config = dict(
    n_kv_head=2,
    activation='tanh_gelu',
    norm='layernorm',
    rope_fraction=0.5,
    lr_mult_up=1.06,
    schedule='wsd',
    doc_mask=True,
)
Each number is 500 + 40 x the weight over its row's rms, rounded and kept within 0 to 999. Layers, rows and columns count from 0. Numbers have three digits each. The size before them is the row's rms in percent of the matrix's.

# down: layer 3 MLP down (transposed), 256x64, rms 0.141, rows 117-216, columns 0-63
# up: layer 3 MLP up, 256x64, rms 0.183, rows 118-217, columns 0-63
down117 104:431500548525504489505464446488480529456486483491565521597500469486516514499577542475541472439461488515514538492437516468474485504517531486434491399539514546556537498465525486588533526499399500
up118 104:454501474465496529490477501467505483507525511538513531536518428477526520558515464530459490400512446525572482530533497510437514506462524525444508406466454457511512543528407544516616462463497530
down118 107:486504473531499418481435503478440565473550504491437518458521571480467446511552458504507491486525452545496511574542490486468537472555531527468437479495525491560575493443565448524474535454576491
up119 100:540516503458605502498501529507512541555548508456496497539470570473567508465448498437468547507522513516518478461590453501500386494469520467603503568499532472518474527511537486546505505511538530
down119 092:536504526495507504578536445519445460496493528442416509539453504479465461518505441488492523479518471481528460527424553479513540508521533530403583563490462572520496453586538544525511468472492469
up120 094:476480499521524492494534442458518508505462593487533510479564456548560479502523495534536418458465498481500498546494581497539427450513539472492601545545504517519562490470424476485492474451577491
down120 104:448515534524495536541503535524495547494545495435512431474540423493443463560482470607549467612472530452565492459452464498483514524534503492475566425502501483449507479508515464513499481475539489
up121 116:438459570508476511530543443600508477495457445576549485506521515533483523536504458550500495511509494500425556545491483520480520501583525528520466477460557498440474479438470408457462507448537491
down121 108:515475488483489564509525498554472423446546515543568526497511524555480504449515480497539408514443524502444447511454417503544554464465553450492584495459548549437555479497467492510474506502507546
up122 101:463438454523488501550441477525570455541500534521526495479520527500481537562519452508519497439483482507500496593436525545524566493452534495554554427454505524471435407487481523450515462441497541
down122 105:474478481530520542511515502485595544539508516609470491458431536485401542567485513517496504441547550495522464476488450496483499497547532511522502475464538396441453496502545497423466515501496496
up123 108:501459540503501465508473521484524499520440511413580550495473543574523569452468516415515474516589452483478526470513490487508467493496593444524545502471553492539554552445535481572509503499527500
down123 093:504515541527438440571479503496500455511480536550502496538521543590522511462495493471499484583470527510530547451466542476538464574526452418550406561474474469524483471494499486506517501496445416
up124 102:515514496564475519544548474466405483444507446572526383494549456427443461511489537491494449511486563537494525500480457550516520458494475580481521473467499507504508448439461509469502485433500488
down124 094:559489503563383474496568512422512449468515499584546492450562490508440511491483525519442475529495509534468571518457490544538479499557447502501456484587443521478498466492485479523498521443507520
up125 091:472495497471504488494429536517447474450471528428499464464474465538503567470464481402491468530485500505505516437519506535579567431542543486540498436548460565562422505463509515533536469543483484
down125 089:459461527417558547514502532581460504461496530472544516463475484551412511485470501447508503496460459525426456504566475520503557453544452475525484442511488545491491482525565490531581469538551552
up126 107:489507414466505532508556471519498454518467470387508520470463511516575485468547491421555537495520499524483454561527560494493488534581554486493494483414522500546561488520492494504519545429507445
down126 106:510438514513500478551505460482502571440477525488466435464520516593572519505570417546468496488464475557529425482508444532459496465423498545504535452499531498563482509492506484547512447540556517
up127 099:532462506524554457551468510541528523504440534514496444455497563500488534535566483551583462522480512510561549459439473548511526516549512520539493463413602501529494548487472534428529500456543509
down127 090:531468577476538535491521449503499488454447463467557558496513411559465572555472455483543493552492514500528499550472482535432470539519533477439487504530451472497456442530590551448496518453505502
up128 088:455490436527426479507527527498554474470532509501503522515491524435492467519595454478485483443464554524474465531456484501418496488582517619511532545492467450501464495547523510447427490460481471
down128 082:515496545477542499508424503485401474522476460540484511504513497486540519547536557500458434559499432523419519519482530461444471543422508478560551471500523538527488469568460459505566550523440520
up129 109:484496416480536490496538506485546499539511512496475443457539430502539512527493473455503495510479546536615449385507431419514495508523490463478479485478481546575488511476504578488495536496431481
down129 095:534576515459461495534430528532522459547462369524509528496485486441435536423514498453504558508541561520520567548529498492511492495488473455482444481492537517458527450527536556486476503457542535
up130 113:522426502515470451493514559444440481517455499566454525543522501465500400431464493434492460417482460507501470501531546499494470503452493424517479562549468583444479504475504481546512494504558502
down130 109:577407547507499472531504532467497530448546519522482475541539503445464485507499520471526564496467461526497430517548497494527474528463473404475477496475535574474562489476456478595570504465547451
up131 099:446495475466530510452466485554589518459511509497464516503517497560475507495487510439496499545512461497506525489476470653561480483519512519496515408566501477554483534443489426469548453475520546
down131 116:473456502479538496423427583567565515531486510449503514430523519490484443536448480454512521528472458513519517520519536512511481499522541429548516563572515470561456450416441466511508527509541522
up132 141:435434517570498486508549466521465436572458546505498537477479441482500497537522517501427437415523518439536499562499534524478534500486524494498493529462532460487490452496511434429498523394549498
down132 171:451469487493435522487478525470460404503426607521491562466442482464530523497507526431523539575455513544535488538504573581491506507514487465554557468518509534498508459495454521472511464465544486
up133 098:519512481510540433474504447469496494481481505493576399474542495532460498485466579457508471461494443437527515502529522445565554431447514497531562473501459518548457526446498450431539435494475510
down133 088:548573509465496454520556503540525439474531447506427425457532505563534513485507568516562558468494489390447505510549525527535534426497508489504507501509508456450545516537478496471523469433495452
up134 087:451498403501511571469550515481491472576542494486518540534456517466552410499477532503453533468510526475508496508522487516454401587460476486530529515503546526518441510496539551547543576463504537
down134 090:523513535466443492454458624525576475509444449543499530515492529534461556451513464517535498453579521495460557492448509567490504501549545501454518456469441493466540484520480428488452462519507534
up135 105:500458485460523480537453516503454463548438431539587505489556585522462556538462465547525431496494577528482517537493501534456473487546512526511508521419540521481472535514534526388524500493514486
down135 077:508567494391533487557421441470485442499482468521506545555539497472492511493498460417511535480526489486494562571500491509510469472495513477575458478498528433496596528454570455488523528479510531
up136 101:455480424510514466573476493486419498516491584505568542496478477488584413502551492540511516468443504478457518556549456500438456468513490513517498478476550495502421465493446534439454503458470518
down136 093:474482500489457473624521484482471410521477552510503454490536567490506535450487470573579499484416506499550471507473454506492488459536500510536507471514505440470492552562496428496572534477549503
up137 099:480461502531523534443525481434440489525591511611476441445473456473521450493566508530467427534448529477556526547497486522504438536485588487475458542477524505461531516476540477483486502547516510
down137 080:528453521526495465541544543425490517500506546482453487447438466433542508495497545608531453511545496492505434460469503539433519482481548530493503526481507399513586553513509528459448504546478518
up138 087:486491550545475513470518527543482576478500567496453519558539525434578505419474556487512492502431441539469503441514483560572487508480481590496468548520478539537479497452479438477493536543458505
down138 094:452509561533525553491504517585486511468526545534451509527481552425582532496474505477484502476526451522482506465518441544511420458483529526552436499425517493543481448423457487544502542489549434
up139 109:536565481502489499545431584471471483503554491489534546514542490454474486563413536542439522451448444530540523485509473496439505517568479448516508478480452496516477560529490529556569511419470527
down139 100:498457434409530460558563523541566530510452565509451416544524545481528499458505439548570481559460496487450515577484507466482477522493534551498451493494494418500483510505524481552474513520478492
up140 089:531499442497433494529498493520574493504589482500538513560525481418449516462426506471492517490464538552464525469523515501534463483525502491498536532523464561488449515507426427473493365528505481
down140 100:530506507553435460522466447484604476426487447556533384526528523504476555463540485486539483485560492615443499499551552513509498489487477540512440527513490478475493466508466509529493512526506463
up141 103:487494494547472488506543488500483541512508517533554548576478486488490495488479483518426534483452504447458537427527500521564470419473567532485541557577530451558464412412513489492501439531509535
down141 104:438586533496441521509578468480484491420524471567528538493498456479515477519531455500509487508571555476523486478546514501556494526481549523526438467503513461456551434415560542496454487456495433
up142 100:503541506509541458477432486397520534554531492583497485400554433473532512503483517479503510494461532502504485501490520525566520475496563455477489540516543554516548549483494513456508394434478538
down142 116:545564539522528489485396509450473550512561440538478539405557439473506505485458557530463501466483522469505500509513496504529506498510537501430514521556491484533525518570463558397467503447491477
up143 102:510543417494470456459460498527490458530480520426509508425444483550595561497530557454527531499483475540493498494509521462510478407503541488460501472519439512563568511465452482462455536536534442
down143 108:419537477482460421506527439481464406475462490507541515588517505462428546571524535524535477452494495542548518478431484544509533505484457543542509490542513529536487487545483439560513497541442512
up144 101:488477479607470498475478477472482494509512479529516478498518504437498578431481510479390511500450571434527455484503512540489560474482562531447525487434519494452499462445540485492498447408527507
down144 107:463489507579494546490503498451506565498529491506502504481530523472470478517483529462433505469438538509548483496465523500517499401444553584508510549430511520577488497468545532492546477366520472
up145 098:499513465505497497522455486457519541432487446508536438449550523534555485455401509389467474532497443561481497467510499503539434509527479478549523469557473537517498537454460535577527540534500444
down145 087:538495516530458532552429483510468537487508476537525392460524549572521503481422474486527473531482484520413551489478521546500427537505482478442551471486469529456531520533498463577541574512510451
up146 096:547504468565460442441492482418432499494517515506548508488473512491503497444485473458516500535590458464509520485464475438504483533454594489468444490556457537530517590421502505457521442527505526
down146 083:536454480465510508513520535505478531466465510449534466456538496482487480483512512455520561558513472476539606490504491448428578516489506511424540479457477460491526501478621492509578572484478444
up147 105:469536452470445446469506495531490495522468440523581504523553511521462529546459505474553514452553498594514484600482488498434470551550478547500530446442484528522456554568499492493573509480482470
down147 108:612400513522543576499500482500518547539522513466527480480580522456481515489543387539483474468528524530446454507467473443469556469491510518503441504479472545492467514461503508489502531442564513
up148 106:525514503551511506493465471488463559543488519574524505482513513514520469455464547508489533482453437526514452509546514524585492456436480411444455408491506574517493451390474514493476439514511489
down148 103:476538539422564537507558510494477459515518547550546469496473484554532486490508528557509475560426463564491465440451536472510464453436506423525448415487550496525528462493526505507447474550552500
up149 089:556510504458536415541489578527446471480519435445518456528545427554454475529431534504471489478507511540502513521503474527491527439467502498459498499512455542523386529470476506509607465518507511
down149 084:549600517513477464487515464528490520443510482491492424455525512433503403411547536497525482494589453482492519560541472478508432489486438506553468488492512499480502515534540525532511512514590543
up150 091:436477503566492457453529466447471587552567486607455552446536544423501505486469535421488516439474514458565495448532535552522515457488504472514509490481471487515528485543484499444514490490520518
down150 112:471508529482493400418529525507554537507405502486517525498498473510477542514473451505440586484509527492587481417438465505483541509489459511500459506478483487513460517504584516496558534496568563
up151 117:471500505544537532455533513457505490545541540556471470505531535525401519465513412537546410510468513481583565466513473501515519514456540464517528599467547536529498535459566482473531477500468517
down151 104:453528525504504486534520485502489594489552507412431457485485514539483475461498465422563467536572501483489513443503398492519514489505545513581424526457587477508510498456524528537498497519527467
up152 106:466506493501445483497530483500581488463623497477484479527467466487566499549545489529460479497454495487485483512572459488497530469516548584500530481521469548509401481484480523538493568417430461
down152 093:548451456507495459544525525498527505486541491544510495544476521417458479555508450502444537529504518494460458516562591516468513497461545594488517512537425507512435539415504526508492526435420500
up153 074:536453471492531586527553489482466510564552518513465488495548527424449503532488568404468530512522434410541520471474530525450464508555534521485559533503511501482535539574486493506550514473438492
down153 075:546506475524498477539558445541591470547464542493475527501512455571497487475540503550476465489458474490479489453458501556470506524581473439482473487538444497414511526533479436546468480591441540
up154 102:423472542505448444459425514532460476447442470494458531508525530505512515466559522446527471498551482591425470519462435539524527513432558490487415534482481530516492516492438474465450514510520462
down154 105:555434527483478484427486563486528471477485445494522550556507463528468517479497547510486498471535499550500438498547443458459518501420500548487464533537534557626520420508468503463556491488541475
up155 076:594478492624524509449524503439449524460544479573431500525525516424493497483529451523556483497458525482488503556483463550493508505548506528437522490485506499475444501476452450446497437453466480
down155 082:544454504557558504476522427411538452471477433438447525500529515602506525509510492505569471477503527526497480486537540472423516580532528531480524539499525517527448494555468486504481490517431436
up156 101:525524431529475509506512498476543415528590509609514475541472522522486521495488413479474459513443502517524478512485479487481456491507528494445605459541487572434465507511525469563502496486575503
down156 101:527464489561497460513520470505546525494498438553600469500456396514563565455425486439473517482502530533474411489550486510530533473508537515442483524502469561493529482502511510491519520502529405
up157 105:495545541592471509514439490540562485467493506540494497458500535551466515457498488467484506584509473617493546492453496520543547485527584490491486514508432505481508512427458435534439503567516469
down157 090:477557472497493488516449490553551491477502522535517500447530487490503525437491494429484466520522556564481518468486507470542488482527536451429475556596496505462564512426431480560504444584440545
up158 084:553537442444496470596535518507489500457570523529562500497548544571564465530511509480532536529439509569512461501527511569502465513473525539521445462464505617499466535508508465467497504550476523
down158 093:550599464485499518454551489472529517539485499483528552419428504464493450424503571533474504523568483442529464532457554505506547512441539531474493518497551445430549525547530505500467461489456486
up159 105:523468515549544479463417511544411532476432555570517456491444517462481516503535526488507482428434518494487519566510478537505466464537542497517442523498508548477514551514495445466472383525518534
down159 109:601475386474558547474472482481454578506545494500491534504512563511494535506536516455499448577468452489497493489413488551507520461515524456497463532491492479496562586514441491461502464500470525
up160 082:555506405467542502470495513509438541531504431461539552581561513567475542525437496563510581499439486496513519480450496487478482519472566517497510454485530523514396561504485527509498486492547514
down160 094:493480502537447524541532463451543475510529555475528485543455443514413490546548474465474560512582413558503509545469486505436524546475458485515488523486511562437551483468516540544504513478405486
up161 099:473503542475514491536450428564501554498553467570526437529601541448511508555575528549489546459459486529457476529526525521543441487479531532444511491526457519491562513476485533450475448433502516
down161 105:529502502526544471484450532494558517506460486552548495603488461567533462515473554444504566426428553517478525552419470512531456539505517478521533438474453499558519461525458469469513513493472441
up162 073:470491448470484531496542403531526510486513515472473466526445500544587499508480429480440538487518531469553485436489547494496406548535515499542475498523536545614545548464501514497480525536439479
down162 081:468468394420518551453484478601502492508489537496455481513462499537536495516474481480459556533528528457468499468537550521493371517507505486537464457543470577557528497469526543504486548516487502
up163 092:470507473509471449572445471583507458550511443483600516440508485465525557536503480475524492566485570539523462468516501522493593477472501515467475426500449518544503514512488504537586510491566485
down163 076:552507501506547512563499585520525464452510448488411474480548481496458543533479575491508535472515516438490550531470497481499440570502545423423514435424492481505500487557526502524473559520457477
up164 087:439590538557494457620465532506503468542506536477492597474551460434490470522460518485516521467542497578475502517449524480510474492531499488525523513499472547507468542448442551467443545488481539
down164 086:504493503494552486541544548486467505548496513521579494461434501524505489521429525547506519557476455498538442444545508504517445437477486471397581505502477566502517475544509501448509405447546467
up165 093:439505457449474508562435515561514511502520474452568483469530513526511482517551486506474541504543483509413502552417528489503530526518569525460432437467497484555597512501446466500498454425481515
down165 088:470487517574529474519492468508480442545519524476434410521491462505440485556456409537528465522414515547523449454531528488523539512526509479509497564512421510561519527550495537521518499507409528
up166 089:519496484452520507498554517538563492502558511467420469590508484473505485515503500436500525492493464565489474481496503512423533570566491593488471536453450597529522451571500516468498482457494443
down166 090:570495525564479473486526517447521545476543475533512546429457495537586497483488510542498505552494512475464513552518538439520445403427495398501496479536573433465478478478529482480493500534497545
up167 093:478491538546483494493486470519426581455477537546516547479497501442492497528552519528516515445435501538544464538494511510508479400565496558530483552436490535435471519534521534496437515392518538
down167 096:560493424527567505456459496531576528549459437464527506533579487590549529501536521509485503523456513523531495418473509471481456497477486527502434445553480511476514556502426523543491464447471456
up168 098:515537443514523504487569512474547491516543549493503518582556486522536496563556496514481527448470548486559518494541547507511530504550516550502567547530551484528454535508478585543544616447534502
down168 091:485476460486453495524505477471528463519536546505497461543558464497473453511505454502446512407482456449588506486525480459490499527516460578460550534554504521521481524444518558507545604413551517
up169 095:520547520573457600572544525522515605552527521471544520548514521452524484548484520552525582540504504516562499530570500550507512500526529556503495462475520534570440489491482495518514534534543514
down169 080:516574504514483572589481481504477578516489525451498491541462515456461447495447486463490575513499491476508491551533471549470505510541498499521480478411476483558412474430510466475541539562550439
up170 097:533505441489416550562463534535552420524525491464483512503445472481515528468469510434566527446481508510481518460568483491424457474528600557583500500492511491531498538465537567487538518493487495
down170 103:508575476480540601417527541477480563502476532439520485499493486478456431503558426517518482512485462431575491543498493499489460566524473509472491497490450481467528535549576460527510454454522551
up171 098:520438500538475551529424433569531513498478558466506519453434545512588469470557516481494491495477488544520506488501515566589541481463520439467510505498514530515536499431517485558449558559559480
down171 083:460459503567527567553419457534560495485502546501465460500505448536566480523516487466507479496471454514556522508519464568516460453507534421427522511436496521536471491436496454478548551574528463
up172 100:424468510538531532579468503553451533491461531607465511458494543481467526526548464491523477512476498526441502517468537500435436467522570483547454524451529483463548531532488466472479584435462497
down172 094:454545483487474446430526466537497562464524490507472492513474527528486484495386490489530503462498494571565472501499455488511511492580493438480451527554583513525557456523502558527445537447583480
up173 091:487481493533517409485435507543460462459501496535494482451534568523627559499550487497489529484483506534531482461456463461485486532496470559542519484455533523464443510467470584520526595452493489
down173 107:462468461488458499543549484542445444539476523526480477475519574444523507511492503544546537537515542510493511454453532540472443521467425504464471475432561501495438512529478596517524560413562527
up174 093:495538480551457490499487408527371465507509425546497441564453510485511474565478555518504489538491478489525494449579492516558522450449518530513497475523554498523546547422512479483533542525504494
down174 107:519541551542454530481495428532430531437527442558448528506487489481422472562495489491466542502525463481453544468489471554508492533511472586460451488491471493500481513529570436497485560589510555
up175 095:492480476509511521450477485524496489549579522534514483453433535530496507406489486456426423476529556564512547503521508496529466490514537445480483557532493507469517506502508400496538392540571487
down175 104:472425486494458404498500474499519492441521433562516499461555440549557498485465505429523560572513544508428502535497501511568508441501471509552470504514504530585534469502528466507462514541545454
up176 092:450577500544488562499505517568496465536482467504539574497488447538592474464515543430492536487506458555507516484479451456492532466457523476535463519455541439531475482429528462543444495532553429
down176 078:486461491472494465493560506516515446554466502501514442526501557531478489471492511526497416496541626487516513473539423491476487405482450530509442457565471568538539507503480545542509500522443559
up177 095:466454545504517524533554532540523477481505521514512507471442631530454548505480481533467507474551495523504567496449418508534473548541515540503533482458548537459451557501516453596532458465498454
down177 089:512455481462487496516443525528529511426579460508468460557541485499505504492573542488545496570536499450441539500514505506494433527453481398581529556444498465496466445503505570527561468495485501
up178 095:558548424486523562491463423461488486516537486546543483565548511478538507444450472504500502461490515477563548441541522547496488489430438493480498522462491512605461518501554429495474457554528473
down178 084:527554437483539507462536422474457466550505471457526512511510496435481514515407457520461522483473519468571539493515425529524512542510458507419519504466469531537513531441535537586536535581501467
up179 093:443474492439515520482483440500509488466523474516423448469554474486564570443566455482505462494487489527516481555477528557473478463499486526537439497449498551525483549592481578525557464421481508
down179 094:535552560486485533424471464538373519491531547471478549471442513482441547545475478546514473455525496444529522544504488533502463479482512480421485461560539518495549559557487490459539447524526526
up180 096:463492533506537492460484498554492384505498448429495500506579517525476440548460430505506502490533472518519550503492467550445545481566444496459501554464468403502476445490433465512516499481550533
down180 114:458534553524550531424588511503478452415511469488515558478546479504405437480546497471531594492534467542521485512489522522480521534506472475471558479469491436520504531492447518571492456493437507
up181 089:522498445488495485411524473468473511548532553512532509517455454508499475451508496544508487448462539532559482505527520464536445413553474592479525517444546566580452447548463507544504486554545516
down181 105:479568518494501476496493470486451472486525514536486484652553440474507530530481525402507573476457512481568499513478526472520497513530418536466481524596472540511448540495497485468490469491467474
up182 112:487469533529513463527422549560516491458486472491544484422464545520481470527506453487475470575493450502499523425469494532554465530541527528538454440489534548492506585414474448448495488534420490
down182 108:468522559478473541568384482537478435466482529465511567486488564472513558477488546408462505523517487497491507541492510541565482491492517522474502543493496521437442420490552454511506515579457522
up183 100:536453436476483544502381482484534494587555491514511468478526479513569507490491465486504405495436465539550488515565457504525517478466459435535495475433484561487527463501507537432515535543490524
down183 097:517496485533483487482447586592444528451471485508521542463475514461478543569482392488488484457544519514516530564498541496500445507509484488518495499470503428518454488487533440501517456598503587
up184 099:532459491514482519503536493464536454538517501536484500504428452413581485451508500490437481563422527465545482448516524457519446464465573565525525535526442495514510455489597482556484553500514480
down184 089:499582513475495485488508533506487503552574452468509438472545519553509464505461507529548429508523513519516448493457566565483476463440509544491483537504556590514495511510433460418419493538439485
up185 102:507511474472556522483522482580530479541508522514523487513551509511497556488454517460572535476531581504523526487517573499485430508543514554591518607515559573549491512519583472483491520505551514
down185 083:523481455499516499484506442576472440558475497446478478517518504509436543501436471424504517476523496497539467500517492455459427533542502518540493577450493597555515536483607509474468523495570479
up186 090:460511521519538520428601430586493462515481525510428501564556557509520500532547495519465577478565497472492489512474521495458507544480457510493529533488517441489505453437546506531503584469557473
down186 105:532468465497472520550377579411510517426555485503593513480523465483478546477462539500530454525446505529504543488499475489515461480526550488530522489492504569480506554552449503469528447497431499
up187 102:470473451428509440413569575526547493527505547427447527601498501526524503509531499470496572479515499458467550480565537482498447482486488519532503471563455533521480534426506439482494505471523508
down187 092:511489417465499493499522546565471513503550556511480506462575441512424426527504489486405566522511479494489538490550506502474478543566542460395540522549481474468473470507520518516572481479466487
up188 089:485593555474572500455543455537493507465493513469477483515466408491524423493507494505532472491512438474544507456532439459491568513470585501429529519507472527546475528466438502519481594471512475
down188 078:476468515535575548471520492529548436469488501527492534578462524502547467535457491497492471482544531493515427404553472532525455545465461564512456495484489454487426558507514468434580463496526547
up189 112:522472477524515542486507499477524538469504572520492534552448439422519514451456522492446510501372513476478491507550474541536537450452486537456523555453467538487412478471529416474458478460517498
down189 116:512479469568532550519501529542511535428487550509502546558462449470584489486469507462430474460498518493561482489498533493579458461445498558505521519468451544484470473453589419533453462492545492
up190 114:509558494527491502574550594478465482533508487506509450507469530418523433463537512495515525548517511490505465511582422523507545525505595495468548463513514511501416444449454499517518513411520494
down190 113:475558541470502503541495575431480472543491467523491435532498506441474490557506556477457536521465503534540439507482470521458587477494514454478578526465481537508457507410526548555498539418525452
up191 105:476463415488556537462540488450533428482504473523465505484497543494465545479446479505469464503539511464607498465506426524521479528508474421479506564439504513574488478506557529563568520468450472
down191 118:565516522441509496476413522495481449488549525504504541469522495482474485549439541483502524517500528515495459497488502391514538527543520422478498587435539542511464452594536437440507515491554502
up192 093:534477483503534533592499463593569538479476546475570494502522533506547537519470554487526533456569521542503507515575524546502502511574566548587512528458534553534502538521494549457524512514534488
down192 079:501481453462497561592428531557480502481459495470527460526546518524523492530519469404481518428463483500499527449466463555504480558585510520546454522479518504579472543479554468438546491480519455
up193 109:435488497480426502545537473537491573491533458511476484467520485452523432460550495489418471522395528567472474522487471471515508475517549585456492453421555514494507478494466493495418547510490512
down193 092:546466513454513471551500528477534517557426526467416446431509496475542507437498509516444528507457514468560494505546544528493578482611529517523455488510428501585431499494467489484512498507499537
up194 089:496544417438434505572521530483545442537562545443520507494549491477454460482460458475443474479430488520527457522487464455438513453463492476507559523515550530470403488504521492540496537518565479
down194 106:513484592510521484471397513482461525506475477468472461463451515506527458480583467530429497534633500523472509533509478493535511516566533492500532521471464535571452410516497511507502481450501521
up195 098:536493533520477536516459500466560485544425561416498497528525523522489604471487525503523553497471516516413538560511467553547476543568562477527468492459440495507462456495539453459487449443491518
down195 099:523517494609497480485608481503549514552448486413457491525484534455529509538511413511445455506494526486446491474541486507474521506498485509425500515439467550535514595511553506461522474464539493
up196 083:509531556508492514488482472496537503534513494572549428537475540553500550538527554536547482422522505517506520509447441429502439502472527558560473513532447571504465528475469552522428563515579504
down196 090:471465477501548499510596471492455480545467596460493557475595467471482507505528522529510488572412448480534501507509600506516507507475436548460501446479522440482486476524475515513519446519459537
up197 099:500503557537491513455473433465410486479529531548455480508543513506531470540523508462501509399483495527532448489481549559557466491525513563545518547518511551544587508517472480448457544539525591
down197 100:444541509454521467440492490514401520470428532488417554524580480509506434492514439499514560528496545540514500509515450517494564495476465479558488466476452462545547542510504521506504578498455573
up198 090:532528457568580576488485513493463510510577589557492459560518534469482408487470507472512472478534470457596487526496480548536516541515514533544513503474527481471494536507498456478609493477494480
down198 085:470509540501460524429517576479509472563442447507462492476538520479521518635502495576449467449529472499526566470487494519454470508508516484474499570539416464507475448532518500562477530491533470
up199 097:493443484565444565565480502529492544520529525555571445526489478479492488497528558582519512546480535512489560570546514557582531459517484504503490479489519531570492513405507483446539503513498436
down199 095:463542482515479544498506479551512477467520556547445486469490442503464462589476472510447532480487408476513583571488473574487498508563476555494456442498479518560479528428505497515528537548427512
up200 087:520496463507512469453500481483604536489472496495519407559471483527536488466485507488451567516492493481509532459473520493521495483495527534499454515589447579609481568438515498520434453555472466
down200 093:499499545487497517434509527506564514513519480562490445501436537565561485519492494517471564504455460481383516483497464482508504470480511488488422453563436535564474556471554537522476462556513428
up201 100:570482538443516425484396473556475543506403490510500544468492486527510513425438526479510509488447412509456498522487494512522457462512492481479478518482537503467484564528514411450455461491555497
down201 084:550477564559480451488502550495454466421528477511522483484449477468495449469511516491535448463578583504529593497508505546491487492497481582441484542541507567530449420471474525503462534481498454
up202 092:495464487446557468521455537501520413516585491484551476498438520561451501552478454546461453528443528480583547494418453503538515506466509493442500536480577507512442465469513526507511484473566498
down202 098:509469558521484531437500422495554527522475485487474444436542577423516410547604512442525545432531480528540494496534483525469476435536485521498425512521508510489536492508518467504518530459535516
up203 116:463461429557498536509557396496458484538544505565545471488481473464510520461484509454464500507538573436509472499515585442529482485481549493542527558518528453611519504501537506494532457497463522
down203 105:480478438530453559559540435486543491497441495535512523495500454467584527444441528486436495511551489463553461497531629478530534498463503444510460531522489468524466480529502540521505455533427525
up204 096:516469487551544418473441514496450503460498550463493415471551508513499533516530495460523518446572484534412458529441503511587461568537473506536466504490438571526532481456434506475502538489514484
down204 101:471397556468519540519508481560514479507441523529476556514461492468542407547530541486506504476493507503556536456502455454443469423484537487434461491499573570521494542529471532521532520420523500
up205 106:547468538562531545510532437459475450468524480549445456512429500440466536453446485483459442523465530482534548468531430533485578524496550471498472496463507517459407475478546477507516556489506429
down205 087:561409496552522489535455536549489509527510477450484441489495521425580487521437502471509487541483462543555530460479476451498523474505605477528478476425527465439565519533523469556501506457538479
up206 110:505414572426462528491458471539423486533477560556485538477485512501445533524529513459458438489491467507526511537508536549513547516457534509456500548491480426417547500466496478440515516407482471
down206 115:591513505399497454512485488494494458465506449478564540468476487527540464484529532516499513527448496499525471529559455506451517511473478512410498519598577620474503447480478488472507512477529477
up207 087:493531514486503476575480580584407523453472482479504483519491576495506525497431490457508565539484518562441532472533485491485566518534507547479432466502511494541478497464525417409513492484483552
down207 086:496498447422468471484522474483532455500571512402516444481525511523519478459540566536515500519506503529410536455557519525539555461547501540496537548456499416472507538484440550471491563504548461
up208 102:463544484514487550509547464566473530475522491572480530516470473539558493488535482521523509481425511539531513585491440513506434435603440518483524524458598496542484508484423526470505527474480542
down208 122:473590511539459508487492465525474461494511468496504495540550519440541527509490420502475511483383508513523528492490434576531398491558494562538448418504554523507508528487518457521540502515506451
up209 103:502467520487545559544509455504444550458502513492473514622527500379570472519450494542445487489443482497569463518511492553513472524475508566530433507492537510519511438480472496531498558475459502
down209 119:494467567567550527521515462552501494534545458467471507562519515459510479526452484590543453488525508503483458490515571488470437525464498563557473500428555504463422433426449536489503534507470491
up210 087:516502538466469517555470459453475446488573412560483483503557506426474551439467506485446479560522506478478530466546525524518549489445497417440511526467553556515439507514543484555560533502524499
down210 082:536518505535474559529470465589535480442484495437432502458463494521501515537452464522474497501496477456485527508538472558456597490486531507476533505581517458452539437586559510479437544544496458
up211 110:480493494518533476489489507504526562484506567528529454457536482500454468492550455536568441551499570483517536454471407486509471519554536540493513627437510520565468456516490513441523503483488570
down211 121:457572487483444485484502542485504510473471529459450511478444483587520560513472514464483491439483542533576496552491435465501504517542460589564479488516526539506467515474457394540514436513558494
up212 093:473504521495542536445495458536483542489366542513522491528463526525519534486476465493462466518538504523470503516608471552515457513507521521583450598484474463561515477476470513459423452488479492
down212 086:515512500482522477542406530501446505467573427505467469455479527482466476548522518469578460538442502503490539470418562497499569460510473508487560446499518460538523500583519457535538539544530442
up213 086:491488497440516511429443445540472530517506434466479524495493553523564519484449475465440563488460492435509535498611526511483505539449534473554446460477483526500469493473557513522429493556543429
down213 080:553518497522496495537528520511464486525534504573467516527561519488428572565477464501462494499490465509498603484433477501430464551562459438413565495474437482493456513472482472460553520536479513
up214 111:475435505533569482414460470459472564525519442578507504494473499469468535500431456481479502478495477511567461487513550535565484462488444483492503451431478512490534524455508441466507392436501487
down214 115:499444520433452452428516476485454464487558501501488531474465556581469480555480520509484474408484485530537570458602531484526470469536525487533493478519526532555514477542480501483452479521588444
up215 092:489422486566524495458521465472549532455519593512491549458484546481493479468527500509454531506443527454539507504464485553556486556486551476538617542442515448505481466483458494459565495435486471
down215 089:516570492491488449543450547519466507473523385462466469485598466540490487518471470547409510489525498517455521508492583485491535539469451540507533545468522508495505471441533493470466545587524463
up216 113:521455506476516492549451491539510446515488514484606480516591508520464519522499492494483437422473510531406551502467499485493511479537479465501500591513452464512477423512474423466471441438502551
down216 105:506471481569535521395559487528512447424469518506493556484486547477505481525468474524545451455555461487560492497557469546504594500560535491511564484491475501480546444439458451496434495506469524
up217 109:519467462542496540492454459497577540532481593549518483456495502495511492522543507496487478416527478477550535491511507582511470460459459433531538531476530527565484527514485537373577464511504520